Weights of a small GPT-style language model, trained from scratch on English Wikipedia: 6320 steps.
Each number is 50 + 12 x the weight over its row's rms, rounded and kept within 0 to 99. Layers, rows and columns count from 0. The size before them is the row's rms in percent of the matrix's.

# layer 7 MLP up, 320x128, rms 0.0745, rows 232-286, columns 0-127
100:50 43 57 61 71 40 39 64 50 46 49 39 73 57 46 50 62 51 41 16 44 53 43 38 42 52 59 56 47 48 55 56 11 73 59 74 42 49 54 52 35 57 54 44 57 32 53 45 57 55 59 40 56 42 59 54 42 35 82 49 60 74 43 46 40 74 64 36 64 52 40 48 54 58 38 41 62 53 56 37 50 56 39 40 50 46 59 40 41 59 26 44 30 56 72 51 68 73 39 34 20 44 57 41 49 51 51 63 38 60 48 49 47 63 62 54 53 64 38 65 51 42 49 53 46 25 62 42
101:53 42 40 68 77 50 54 84 56 49 66 75 41 38 81 45 33 39 37 38 49 39 27 37 20 56 34 53 54 37 44 39 44 49 39 58 55 41 49 31 50 47 46 26 51 50 48 44 57 39 58 50 52 52 36 61 65 28 46 71 46 73 46 36 36 38 46 42 61 53 45 38 27 40 53 51 48 38 45 66 49 57 53 55 57 55 29 57 35 40 53 58 56 41 57 46 50 26 49 23 47 40 50 28 55 45 53 57 62 31 37 54 53 58 58 45 62 58 53 33 62 30 53 42 54 50 49 56
105:79 41 53 48 40 44 66 77 67 62 79 55 31 71 39 45 51 74 49 52 31 29 64 31 33 37 47 55 46 55 38 43 59 37 64 53 61 44 37 61 74 43 45 60 61 49 30 54 57 38 35 47 38 53 57 48 52 46 52 50 35 36 64 28 29 59 54 34 39 41 69 39 53 57 56 67 45 53 42 60 38 39 44 42 65 60 58 42 53 62 58 26 56 53 63 60 44 48 47 47 57 49 49 36 56 66 49 42 70 50 50 42 46 45 24 52 44 52 65 66 43 46 47 52 43 27 61 30
096:41 72 50 54 52 67 39 54 34 45 67 48 39 52 22 30 69 36 24 49 59 54 36 24 53 33 29 54 40 51 40 48 64 27 48 53 69 47 53 55 42 50 49 51 50 51 42 47 44 56 39 55 39 57 46 63 47 63 37 43 49 22 50 56 66 46 37 48 68 73 55 54 65 33 49 37 42 45 63 58 38 40 64 46 44 68 38 46 49 56 58 66 78 42 38 56 57 56 61 48 55 47 63 72 44 60 39 44 54 44 42 61 57 33 17 68 58 54 32 50 29 63 61 58 44 40 40 50
099:64 50 54 59 44 42 71 47 55 52 52 50 49 58 48 49 53 52 55 54 41 27 54 64 63 30 49 66 53 54 57 63 56 52 43 41 71 63 65 62 31 61 48 64 53 64 44 40 46 45 48 33 22 13 59 43 41 47 48 46 55 48 32 57 61 39 66 36 40 52 50 58 54 69 53 63 58 49 43 57 59 30 50 42 68 45 24 68 40 21 56 52 15 48 49 64 40 66 58 60 37 56 28 58 40 77 46 40 52 36 53 45 29 47 50 59 41 35 45 41 58 61 65 66 38 47 59 38
098:74 48 48 51 64 29 71 45 48 50 30 47 50 41 44 58 52 39 37 35 50 45 48 48 49 42 46 41 60 64 47 44 62 40 29 71 40 58 40 34 55 40 43 55 63 58 46 65 64 52 50 57 41 64 40 63 50 37 66 64 77 44 42 81 25 55 47 40 40 75 57 51 40 34 52 40 54 33 51 60 66 42 53 67 51 49 65 32 69 45 46 45 54 42 60 57 41 62 60 41 47 59 39 32 31 67 70 22 51 55 32 28 43 38 65 33 44 51 44 63 61 46 56 52 55 25 49 58
101:42 64 29 53 70 53 46 58 48 43 44 36 53 63 44 34 54 60 41 88 61 54 62 42 42 34 47 45 55 45 57 66 46 63 47 60 67 50 48 58 70 31 34 36 53 76 31 61 35 41 36 46 40 31 59 62 57 56 46 59 43 42 61 55 59 50 64 47 63 65 34 40 44 43 30 60 58 66 64 62 53 48 39 50 53 44 54 59 38 51 36 39 54 26 53 54 46 38 23 58 41 62 51 42 44 43 32 67 57 68 34 57 26 32 58 62 46 43 39 60 51 50 77 66 38 37 57 35
079:46 60 51 49 25 33 44 59 36 64 66 70 46 44 49 38 46 44 57 38 47 59 60 51 61 21 51 47 58 38 64 59 36 59 47 30 50 50 50 47 42 77 43 53 60 48 60 49 40 48 45 68 73 56 50 66 45 52 50 60 37 60 65 35 33 56 47 45 51 49 33 53 41 61 38 64 49 49 60 49 35 62 65 52 72 35 44 60 49 31 59 27 60 47 61 61 46 56 74 54 35 52 37 18 70 33 47 44 44 68 49 56 37 53 47 47 60 60 27 71 52 57 83 36 64 52 50 35
095:43 55 41 77 45 23 46 54 31 43 36 63 58 52 86 55 60 53 38 35 64 49 41 65 51 55 51 40 33 42 58 65 40 40 65 28 44 66 75 43 66 45 58 64 65 29 61 52 36 66 62 63 70 41 33 46 35 47 46 56 54 61 58 58 48 41 46 60 41 67 43 42 60 50 59 47 56 50 43 63 41 57 73 49 71 59 57 50 30 47 42 58 39 42 75 43 41 58 67 51 44 37 27 37 54 39 55 57 37 41 56 61 52 65 29 58 60 59 49 63 52 60 36 36 56 59 44 53
096:58 33 37 32 69 44 37 41 57 53 61 52 44 56 57 17 46 55 34 45 31 67 40 53 60 54 43 57 44 36 31 58 46 52 53 32 39 52 64 60 47 52 62 41 45 51 47 50 70 57 57 48 68 33 55 47 29 58 55 37 30 63 44 62 66 58 44 47 40 52 36 42 48 49 65 31 28 63 68 46 54 45 51 57 51 33 69 40 33 70 51 70 53 58 37 61 54 40 55 50 45 46 78 61 52 75 58 43 50 32 47 75 28 52 51 67 44 37 47 27 36 59 42 41 54 72 40 49
114:53 17 47 29 56 50 56 50 58 62 33 57 47 42 49 46 57 49 72 55 43 45 42 51 50 33 70 57 73 68 39 69 62 54 63 52 35 64 46 56 55 58 23 51 53 50 33 56 64 49 30 52 46 57 41 54 48 52 70 62 66 42 58 63 61 35 54 38 26 48 67 61 79 47 55 41 49 27 46 44 69 63 33 54 33 58 50 51 76 54 52 57 68 46 42 52 55 51 44 59 57 50 25 44 44 50 43 40 58 47 66 34 44 62 70 67 44 55 57 74 74 47 54 57 67 44 61 48
104:63 41 41 52 47 63 65 40 71 34 54 35 62 67 42 55 67 57 66 26 54 55 47 37 59 40 81 22 49 47 25 57 36 46 83 56 41 38 47 69 41 46 65 45 44 60 49 39 45 54 34 49 50 44 64 27 37 43 46 61 41 48 41 76 61 86 60 48 58 40 50 42 38 45 49 46 44 45 44 50 47 63 41 14 46 44 65 56 48 45 26 50 45 51 42 42 57 44 62 38 57 70 48 47 48 51 39 56 65 41 47 51 34 52 53 62 52 41 60 44 57 44 44 50 66 40 61 64
099:62 60 50 62 36 41 36 49 61 59 64 64 54 56 28 41 66 39 49 58 49 44 36 31 53 53 55 54 49 62 53 71 62 55 43 50 70 71 55 55 44 39 50 47 68 59 58 55 53 41 35 61 34 51 75 72 80 72 45 32 59 32 45 62 53 45 53 58 55 68 53 47 47 39 60 57 49 44 43 47 37 69 56 46 34 71 59 43 58 43 65 28 47 71 58 64 34 30 40 66 61 38 58 49 73 57 53 56 45 47 53 59 67 47 63 50 49 68 59 59 55 60 40 54 72 21 35 43
098:35 46 39 28 53 45 66 49 62 40 54 50 35 60 40 41 31 85 66 39 51 53 40 31 54 56 30 44 46 64 55 47 63 48 51 60 31 60 58 53 36 47 52 43 57 57 74 35 37 70 70 28 42 47 53 41 63 41 47 56 67 45 40 56 51 45 43 32 63 52 31 63 56 38 42 41 50 06 47 53 41 36 48 32 40 57 36 46 31 46 44 60 49 39 61 56 37 59 31 27 55 58 46 45 63 53 50 45 46 61 51 55 53 44 50 24 54 29 42 62 46 64 67 35 47 49 61 51
108:54 66 55 60 46 60 44 68 32 35 57 35 61 31 44 38 38 64 49 46 44 44 53 52 49 56 55 56 54 49 50 36 43 34 72 61 44 64 44 42 51 56 55 43 66 66 42 47 67 57 51 30 59 34 39 45 68 65 50 52 66 40 78 54 50 43 53 61 44 54 62 63 40 55 47 67 56 63 56 30 65 58 43 17 32 30 29 25 51 47 49 66 63 44 62 40 44 58 51 45 36 61 52 69 49 48 62 54 56 57 66 21 58 55 49 58 66 18 56 32 42 65 41 65 47 61 67 50
100:45 60 36 59 52 85 35 60 23 38 72 42 50 56 50 39 44 52 31 39 30 50 58 44 36 39 50 56 56 41 46 55 57 46 39 50 42 49 54 43 42 56 65 30 48 44 38 51 52 47 64 57 75 61 61 35 43 52 30 48 37 52 39 53 28 40 41 64 56 69 56 65 31 17 49 49 64 51 36 47 43 60 51 31 32 44 57 57 40 46 45 33 51 57 37 48 51 57 40 57 46 32 76 77 52 49 44 52 44 78 51 44 39 42 49 49 73 36 42 42 56 35 44 62 68 63 53 63
100:38 47 34 45 54 38 59 35 48 58 56 56 60 61 42 54 41 41 36 62 42 50 60 36 44 47 50 54 73 72 48 65 48 52 50 68 76 49 71 48 47 44 62 39 58 69 36 34 42 38 47 44 55 52 37 59 55 46 46 62 36 42 52 41 34 43 36 46 37 49 67 56 56 46 45 68 60 65 54 54 40 49 46 28 48 36 39 34 54 53 64 29 46 60 39 71 42 28 61 88 41 41 42 68 58 59 52 53 59 54 38 59 64 54 29 31 36 34 80 43 52 43 44 31 59 41 33 74
102:58 48 70 59 67 61 51 59 54 44 38 23 39 35 48 33 38 59 34 40 38 62 33 40 49 39 36 48 33 26 23 68 43 63 41 60 45 38 35 61 60 41 47 49 29 43 49 38 69 68 29 45 45 35 53 41 36 43 51 60 52 41 40 61 58 71 59 53 51 53 37 22 53 48 63 55 58 57 61 44 42 60 43 67 44 53 34 47 49 59 61 61 42 63 60 51 52 64 55 60 37 65 52 53 34 56 61 53 43 58 70 35 36 52 67 68 27 34 71 60 51 57 55 46 69 41 51 71
093:61 38 56 32 46 46 40 21 44 57 38 47 55 59 50 49 49 59 41 45 53 63 36 38 51 31 65 62 47 49 53 69 31 42 67 41 28 53 39 65 60 51 55 65 48 50 42 16 60 28 49 48 47 63 46 36 53 57 50 53 53 42 46 64 28 42 31 47 47 45 38 40 26 29 77 61 48 35 52 35 29 39 68 24 56 50 56 45 65 44 54 48 62 29 55 55 53 71 47 31 41 47 47 49 52 28 51 63 63 57 64 29 48 34 41 41 38 57 42 32 63 53 54 39 40 60 44 54
118:58 70 40 50 40 13 49 64 41 53 38 49 64 46 59 48 60 47 58 37 49 36 53 47 54 49 21 53 46 48 38 44 33 57 49 41 43 74 66 41 57 47 67 64 44 34 65 56 75 33 57 49 58 29 40 64 53 55 36 59 37 50 43 63 48 56 57 55 62 52 54 46 39 42 39 61 71 63 57 37 40 33 84 59 55 57 53 45 41 56 56 65 41 38 71 57 55 52 41 54 21 42 71 64 46 49 60 42 44 41 45 57 45 46 62 43 39 60 47 64 32 25 63 30 54 32 55 40
104:48 26 61 44 49 24 58 42 53 59 50 67 52 67 64 53 53 52 25 56 33 56 34 49 38 47 49 55 49 62 39 43 70 36 37 48 57 50 51 41 65 53 49 44 26 57 78 51 59 35 60 47 58 48 72 53 55 51 63 42 68 20 55 58 37 68 59 37 52 59 32 42 50 78 46 39 36 39 48 36 49 64 41 43 55 43 50 63 63 37 42 43 29 74 54 66 70 54 58 60 47 68 67 57 48 64 47 59 46 57 57 32 50 35 67 51 50 58 40 59 34 52 43 40 57 36 48 21
100:30 85 51 52 35 39 64 57 37 48 36 30 54 46 40 27 42 59 36 43 57 45 57 49 60 57 68 48 41 46 50 58 53 34 53 53 40 42 44 44 39 63 51 25 29 59 49 56 47 58 81 37 51 67 26 44 55 26 31 45 48 47 53 39 29 65 52 31 39 40 56 29 56 43 47 46 31 52 59 29 53 43 31 47 19 35 59 45 34 48 40 45 46 50 42 41 58 52 56 58 54 61 42 66 60 29 31 36 48 50 45 36 51 34 50 48 52 54 66 62 62 66 44 49 51 43 41 37
089:65 75 44 57 19 57 47 32 44 42 70 49 45 57 48 56 41 54 36 49 60 51 43 28 36 39 47 53 52 41 63 44 42 36 41 53 38 57 54 44 63 28 51 41 63 45 60 25 40 47 38 44 36 49 41 35 40 76 45 63 62 55 49 48 48 32 50 51 47 39 49 29 45 45 39 56 52 43 54 62 51 72 44 31 68 26 39 42 46 65 61 43 44 59 57 59 57 49 59 53 51 38 58 33 61 37 63 44 42 95 46 27 65 64 52 55 47 62 39 77 58 65 47 61 41 44 35 48
099:41 46 40 35 48 57 32 37 56 60 48 75 51 50 61 50 50 64 32 60 54 72 19 68 52 38 48 43 74 37 30 37 42 33 58 48 51 64 45 70 41 57 60 44 46 59 51 37 68 52 51 48 43 31 57 56 42 55 36 59 39 40 37 57 48 52 69 72 41 71 61 46 52 49 50 48 39 46 68 53 69 33 67 54 74 53 32 40 57 39 38 58 59 43 49 55 59 65 51 74 61 37 57 42 63 60 48 46 59 49 39 67 42 62 56 52 33 71 46 46 32 51 83 49 33 56 47 36
108:68 40 82 50 55 31 24 59 38 37 44 52 67 49 53 57 64 47 74 26 61 40 64 71 60 41 69 27 27 48 50 55 57 39 63 50 34 56 58 62 39 76 34 71 43 53 57 61 61 47 70 50 59 34 48 50 40 41 24 61 42 70 57 50 42 71 58 39 48 29 42 49 46 48 30 59 41 56 41 42 48 59 44 57 47 51 53 63 54 46 50 30 42 38 55 52 56 57 59 73 63 44 34 56 48 46 46 54 59 34 47 34 37 70 57 50 64 54 45 37 41 38 46 51 41 54 41 60
102:50 63 72 58 59 45 54 62 56 68 60 48 53 47 52 33 47 33 72 66 27 63 26 24 34 63 44 65 44 53 49 37 60 56 46 60 69 56 72 50 50 56 41 54 45 49 53 34 58 66 51 72 71 51 40 51 41 60 50 48 46 55 61 61 47 40 78 71 47 56 55 57 58 52 56 34 46 46 40 27 59 41 50 63 54 47 58 48 33 49 53 48 54 63 58 61 53 39 49 85 52 69 27 55 36 53 46 47 60 49 66 34 23 45 68 66 57 44 48 44 37 48 42 38 67 45 38 72
102:47 51 79 47 38 67 57 35 38 55 55 49 52 39 21 39 39 53 50 45 37 43 53 41 52 43 59 40 43 43 49 62 50 53 54 26 31 64 46 61 42 37 64 35 32 48 55 29 59 61 37 41 34 45 51 46 34 54 44 32 49 49 45 68 72 55 75 56 45 49 26 62 45 31 56 38 53 67 46 23 58 75 36 55 51 46 58 62 31 44 39 70 46 56 49 41 48 49 58 48 48 29 63 42 56 39 60 39 36 53 54 52 30 36 35 47 47 51 57 79 55 56 49 27 62 73 65 45
096:48 65 63 34 43 35 36 59 40 67 71 65 42 47 45 61 59 49 52 39 69 47 46 49 61 36 38 37 43 58 47 70 45 41 53 29 34 51 49 49 68 67 35 46 78 45 59 44 45 67 37 37 39 71 55 62 14 43 56 47 62 50 48 56 63 56 58 49 49 34 34 41 59 56 38 31 44 40 72 64 36 57 37 47 53 47 49 56 40 27 48 74 49 48 62 40 49 50 61 38 62 29 42 42 81 43 46 49 63 42 56 36 49 59 56 51 53 82 38 66 42 59 52 56 50 51 34 46
088:44 59 43 36 51 46 56 67 61 63 55 61 63 27 43 54 44 45 71 49 31 13 59 45 46 65 58 44 56 43 58 80 50 54 39 47 26 41 73 61 35 42 39 59 46 40 70 52 45 67 62 54 73 61 50 59 59 49 47 52 54 59 49 47 50 31 48 50 62 42 48 58 45 61 74 31 67 68 45 54 44 30 41 45 42 41 47 60 52 48 51 48 38 66 42 53 43 42 32 32 62 56 52 44 51 45 79 54 42 33 62 49 46 69 32 32 56 33 55 53 51 66 35 62 48 53 30 33
098:46 67 63 66 52 47 42 69 50 64 41 52 64 51 23 59 34 64 57 54 61 65 67 44 43 62 38 47 61 58 65 50 90 32 44 55 50 47 65 45 65 27 47 63 29 63 64 47 51 66 65 47 55 62 33 31 63 56 48 54 55 49 35 34 32 48 49 76 56 53 50 59 26 61 53 27 49 52 51 52 48 64 64 60 59 27 58 66 49 43 44 49 29 42 51 48 53 44 45 36 39 71 30 45 51 44 35 59 32 62 51 46 37 66 39 60 45 48 52 59 47 52 63 34 55 60 37 50
099:43 63 54 55 50 56 73 26 30 34 56 48 51 36 44 59 42 40 46 55 49 38 41 60 50 75 67 58 47 60 70 61 37 59 54 56 50 28 50 55 48 47 64 42 55 61 45 50 45 41 69 26 56 53 39 41 53 59 55 70 47 68 68 53 55 44 83 50 63 60 38 70 34 61 34 53 72 27 48 40 41 59 31 44 29 61 44 47 36 48 50 42 61 49 42 49 50 43 35 44 49 42 51 36 42 40 78 62 38 52 68 47 37 58 61 61 54 36 69 59 43 50 49 61 66 76 32 61
102:48 36 28 47 43 54 59 52 50 48 75 38 67 56 57 45 48 41 41 53 54 55 30 38 40 47 73 78 58 30 42 55 45 31 45 62 59 50 47 42 54 58 60 40 41 52 42 56 52 53 45 58 51 51 58 42 46 40 43 43 50 61 36 42 41 30 52 40 55 26 56 24 47 47 67 46 48 50 57 54 49 41 52 66 38 30 75 36 43 63 37 38 66 45 49 57 41 52 33 53 31 36 19 35 34 68 39 62 78 49 56 56 51 78 58 51 33 33 46 68 31 49 70 56 41 44 36 44
108:56 61 62 93 27 45 66 71 51 59 49 73 64 63 43 54 68 56 46 59 39 45 62 43 41 83 56 72 49 45 48 44 34 40 37 57 40 49 49 44 50 52 49 56 52 44 51 32 51 46 60 38 40 37 50 67 51 55 54 63 33 65 61 43 53 66 43 59 48 60 22 33 43 38 38 60 46 59 42 29 49 46 66 56 46 62 62 53 40 61 55 35 33 77 58 47 64 48 62 40 28 37 71 44 56 49 26 49 58 34 59 32 48 51 61 64 54 46 35 39 51 63 47 39 50 53 51 50
097:66 40 52 25 24 53 56 48 37 35 56 32 31 39 44 53 36 47 39 73 55 39 51 35 53 55 57 73 61 65 69 43 55 55 43 46 60 55 27 46 52 19 44 34 58 41 55 66 65 34 47 51 32 57 58 59 44 39 59 43 80 63 55 65 62 52 57 59 46 55 63 31 27 44 43 76 48 17 48 53 37 56 47 67 26 62 63 61 59 56 66 45 55 43 41 49 49 49 53 47 52 43 53 59 45 46 51 56 57 39 59 37 43 37 53 38 43 34 62 59 52 45 55 52 73 62 49 61
101:57 42 31 36 56 53 62 59 70 53 41 57 51 69 54 62 67 58 71 41 72 40 56 50 42 48 34 72 60 50 36 30 68 45 68 80 57 40 46 57 67 60 57 54 35 36 57 51 49 63 54 59 33 49 48 60 60 58 40 43 32 46 39 45 55 51 70 72 51 63 38 60 74 31 55 56 43 30 39 62 55 50 49 38 42 72 51 61 69 49 29 55 55 49 49 48 49 64 84 34 56 59 47 47 44 52 54 74 50 50 57 64 38 37 57 52 44 51 57 35 50 78 55 39 64 57 42 45
099:39 40 67 52 72 41 62 47 54 48 33 15 33 67 79 55 45 45 47 49 51 55 58 57 38 52 54 52 49 53 79 36 59 35 39 45 52 68 60 54 65 56 42 49 58 51 42 65 53 54 55 39 60 37 46 68 54 11 59 52 44 44 33 45 46 70 68 53 59 61 60 57 55 57 30 40 55 30 34 44 68 44 63 55 59 43 54 44 56 41 83 38 34 59 60 57 36 57 51 44 56 33 41 45 45 62 59 49 51 42 52 33 62 29 51 41 42 54 51 66 62 55 65 40 58 59 28 58
097:49 68 31 54 31 42 42 64 52 35 42 41 56 52 60 77 54 73 48 43 28 44 55 54 46 49 42 36 42 30 74 61 31 58 43 49 43 44 27 58 53 53 38 26 61 33 49 64 42 63 39 42 60 69 45 49 43 59 58 69 64 61 36 26 51 53 58 31 49 43 31 32 42 55 65 50 47 48 55 58 44 57 19 54 48 54 41 46 31 46 51 44 42 60 20 43 51 69 59 45 55 60 35 33 41 49 38 56 52 52 55 42 67 63 49 56 71 53 54 44 57 69 74 52 60 59 37 43
093:50 43 68 44 61 64 32 43 56 41 44 39 35 47 50 49 26 26 31 72 57 56 51 54 65 47 33 40 52 45 51 45 70 58 37 52 56 32 47 58 49 44 51 45 60 47 69 85 40 70 49 68 55 37 52 55 50 71 32 62 27 60 32 38 57 62 52 37 45 60 85 47 38 39 47 81 45 44 45 40 52 41 41 52 59 51 64 57 36 54 45 50 34 54 53 54 43 59 52 32 42 38 45 58 52 44 56 34 64 60 59 55 70 63 38 29 45 48 37 66 70 41 70 51 55 54 41 51
102:34 57 63 75 66 45 44 45 44 57 54 51 59 61 50 61 61 47 68 56 43 48 67 55 31 46 59 30 39 59 43 64 64 54 54 54 48 49 55 34 62 53 51 66 57 75 75 61 47 29 44 36 40 41 52 58 41 45 45 65 68 53 59 67 64 35 62 51 57 50 54 62 36 71 46 39 73 52 56 58 93 29 33 29 53 51 66 58 47 46 49 44 46 79 49 62 41 53 57 45 43 52 57 55 50 43 54 74 27 49 54 66 60 61 36 66 50 56 53 54 57 60 73 46 55 60 32 42
091:40 54 56 42 42 57 47 62 52 32 57 38 30 47 44 40 50 69 50 61 53 39 46 47 55 50 46 32 47 57 37 40 64 44 36 53 66 49 31 77 59 35 52 55 58 49 29 55 44 40 33 70 44 23 44 76 48 52 63 36 63 70 63 59 76 69 69 28 54 41 47 44 50 49 58 69 32 51 59 52 36 47 47 36 55 40 50 34 46 72 47 62 60 41 43 50 64 43 54 42 42 73 39 42 53 39 52 49 63 52 60 72 74 56 38 34 38 27 55 41 58 53 59 48 30 36 67 42
096:47 41 27 58 52 51 58 55 48 48 40 50 57 64 43 44 43 28 42 37 48 46 51 61 51 48 30 62 49 48 56 50 48 62 37 83 54 52 56 44 35 61 56 42 49 56 41 52 42 36 54 45 40 45 51 43 43 79 60 35 42 51 45 40 46 47 58 47 41 31 61 47 40 48 43 34 62 48 42 15 67 53 48 51 55 36 31 73 71 57 46 38 32 54 66 71 49 39 50 63 23 58 46 54 17 67 58 39 33 51 57 76 42 65 72 38 29 53 52 41 55 37 72 67 43 52 58 50
093:48 59 43 61 69 67 78 29 26 53 65 43 67 52 58 33 34 46 53 56 50 67 25 43 39 66 49 30 57 40 51 37 26 46 49 42 58 46 61 47 55 54 63 50 45 54 54 65 43 58 54 58 59 64 81 44 50 49 75 53 40 21 52 49 43 51 45 62 54 65 50 53 44 47 45 63 46 66 53 61 27 49 79 72 57 37 53 56 31 43 60 43 47 44 56 46 40 58 30 42 40 50 51 31 50 60 37 51 54 54 36 52 42 55 53 39 65 75 29 40 38 33 61 41 53 41 63 59
093:68 55 61 37 61 42 89 36 60 54 49 68 48 40 59 58 45 39 63 63 60 26 48 48 61 39 50 42 53 24 48 58 45 63 48 79 66 55 70 59 40 62 51 67 59 38 53 39 43 33 68 58 28 42 44 44 64 68 35 70 65 72 36 38 65 57 59 47 40 50 31 34 32 52 54 56 49 47 45 53 57 60 62 49 56 50 69 42 42 52 48 37 71 52 42 50 45 57 37 38 49 46 63 52 41 45 53 77 50 37 43 62 32 68 39 55 25 54 44 50 67 49 43 44 48 57 46 54
092:43 58 51 37 54 34 66 44 44 53 32 51 39 64 46 43 54 54 49 48 38 56 55 50 49 45 30 51 82 40 46 41 43 58 30 48 73 52 41 40 50 30 56 34 44 41 50 42 39 50 49 46 47 83 73 73 50 55 63 39 68 32 45 56 75 47 27 67 44 48 57 25 44 35 65 53 53 72 51 44 40 51 58 49 41 78 39 43 39 32 41 55 47 49 39 57 57 34 63 34 49 61 55 32 58 48 50 50 54 55 18 49 57 57 65 47 45 62 50 40 39 52 73 34 42 52 63 65
104:28 53 34 45 51 60 29 44 43 32 44 49 43 59 60 35 43 51 53 43 53 60 54 58 41 20 24 49 64 38 50 57 42 49 44 50 46 53 55 64 64 64 64 45 63 54 53 67 55 44 53 55 48 54 59 38 39 48 34 21 44 50 66 47 42 55 41 42 62 48 72 53 53 46 49 56 45 62 65 38 30 33 63 57 47 72 43 72 38 55 71 42 63 64 50 57 63 60 41 55 55 44 62 68 61 59 53 21 48 34 39 68 71 25 33 37 57 53 47 42 36 23 52 35 39 57 65 40
094:38 52 75 48 44 41 58 55 45 49 55 45 40 50 63 58 67 74 79 50 72 57 45 59 64 38 61 38 66 59 54 44 59 44 56 71 46 53 45 62 49 73 31 40 41 59 49 57 45 57 37 48 46 36 50 43 58 46 42 74 64 52 62 62 54 38 46 63 67 63 38 38 42 67 56 41 40 43 43 58 71 66 39 54 37 51 56 28 67 46 49 44 59 40 55 40 59 61 51 40 54 36 24 69 50 59 22 54 36 47 41 29 39 74 51 71 43 45 29 64 36 58 61 32 44 64 42 48
104:52 53 50 36 42 38 66 55 50 46 40 54 39 32 62 71 64 61 64 71 48 48 76 49 63 76 26 46 62 66 53 28 35 54 72 67 58 65 45 61 31 38 40 47 44 42 42 62 49 40 46 50 62 34 38 45 47 41 29 73 47 47 60 70 33 43 50 52 56 37 44 42 42 58 37 52 42 56 49 39 41 62 47 45 37 62 48 42 67 41 36 43 23 38 61 47 40 51 53 32 49 46 60 55 38 46 46 37 31 55 67 31 41 64 56 31 46 42 63 72 50 51 39 38 80 42 51 59
117:34 54 55 70 42 45 34 61 41 70 50 37 39 55 43 69 65 49 54 56 59 57 36 43 50 48 69 49 58 54 29 48 43 48 72 38 41 46 60 72 44 35 66 45 44 59 41 46 53 67 64 41 48 23 48 30 31 42 47 28 41 39 57 53 54 35 49 62 42 48 59 59 48 30 50 47 34 78 66 43 54 37 46 46 70 49 55 53 32 43 31 45 79 42 46 48 25 41 56 54 40 34 54 57 73 64 43 42 42 50 46 71 43 57 49 55 47 28 51 43 36 49 53 36 49 58 23 31
099:40 51 56 53 47 35 74 49 58 24 51 36 64 36 66 50 54 48 62 63 55 42 50 40 63 76 49 48 67 48 53 59 74 38 61 58 45 38 53 53 41 57 33 49 56 48 58 61 34 63 43 40 49 45 57 35 50 51 52 30 63 38 59 31 48 51 53 51 52 21 53 41 35 56 45 66 57 40 35 62 47 60 38 75 45 67 55 50 51 45 23 42 52 53 65 51 47 58 26 32 69 55 49 35 30 48 41 55 45 23 53 51 63 38 65 52 35 47 76 54 48 38 45 51 61 76 56 79
102:46 57 36 43 36 43 56 60 55 23 31 36 60 46 40 44 62 51 35 36 28 57 37 60 39 47 41 48 52 37 58 64 50 36 59 49 35 72 64 42 70 42 36 42 50 68 51 35 59 69 75 45 59 47 58 47 59 22 61 68 66 62 46 45 59 39 24 60 41 61 32 44 69 47 54 61 26 48 52 25 47 35 36 54 47 64 55 28 52 61 49 42 48 61 55 60 53 48 32 60 52 80 41 63 55 45 57 29 46 58 40 68 55 57 58 70 39 49 59 46 42 58 45 46 36 49 42 51
101:75 43 38 48 47 68 32 53 68 33 40 48 49 63 47 40 50 54 47 39 61 48 66 51 54 56 46 50 41 72 47 56 47 45 48 59 66 49 43 77 43 64 45 48 67 56 59 51 61 46 27 34 52 20 47 48 52 59 31 63 69 42 65 63 62 43 74 42 56 52 51 32 27 54 52 47 51 50 48 59 59 44 44 67 39 37 49 59 59 65 49 46 25 56 50 64 68 58 55 47 59 44 62 25 52 51 62 58 46 60 65 26 59 52 49 61 53 85 74 59 58 61 42 67 42 34 68 48
100:45 60 45 60 33 53 76 64 67 46 46 58 48 40 56 55 47 41 43 34 49 46 35 24 50 54 57 50 72 60 42 30 30 59 60 36 56 42 45 56 55 80 22 46 49 56 45 57 52 49 49 47 28 60 46 44 42 41 45 54 58 69 47 46 53 59 67 34 52 53 63 53 42 52 66 56 46 79 34 63 65 48 53 56 63 54 46 47 62 76 41 55 18 72 75 45 54 36 27 63 28 50 47 70 37 59 51 49 43 47 50 54 55 54 29 40 27 58 51 54 54 59 46 49 33 63 55 50
089:56 64 33 61 44 18 67 43 44 83 52 49 60 64 66 80 34 75 61 46 52 59 47 46 59 70 58 55 53 44 30 58 47 58 55 67 60 66 33 41 59 57 42 73 56 60 66 29 35 58 61 41 40 44 63 38 58 52 43 52 31 49 54 49 36 42 37 27 56 50 64 70 46 56 24 42 65 46 60 69 46 44 39 54 59 51 50 60 53 60 55 57 51 44 53 43 47 34 54 34 49 59 43 44 48 36 61 41 54 62 47 43 66 39 59 39 50 44 57 81 35 39 59 55 55 35 50 42
103:60 79 27 53 57 45 43 28 31 53 50 46 35 28 46 49 75 55 38 50 36 35 62 70 61 33 33 53 32 39 33 42 70 54 71 62 55 42 42 43 61 42 63 51 31 34 52 47 52 45 42 53 49 41 63 59 45 54 36 39 68 50 26 52 58 56 41 43 45 44 51 35 50 32 40 57 49 51 61 31 56 41 52 53 50 52 60 52 58 41 37 68 55 58 51 53 34 32 35 49 51 49 82 42 49 47 60 46 37 30 77 45 52 60 52 45 44 75 25 58 54 59 40 56 60 39 39 61
096:55 66 45 68 68 43 54 55 46 43 45 65 66 46 55 37 64 40 63 49 41 49 41 48 54 49 54 46 59 48 48 59 43 56 57 46 65 64 63 35 52 67 54 64 36 42 70 53 52 60 45 45 62 48 56 43 42 59 66 22 34 66 44 56 61 55 70 49 66 49 53 69 73 62 50 62 65 58 50 43 52 39 41 47 58 41 52 57 46 46 52 80 26 35 62 51 35 72 34 82 39 45 49 42 64 75 64 32 59 38 48 39 47 58 45 21 49 47 43 49 65 61 65 27 54 75 57 64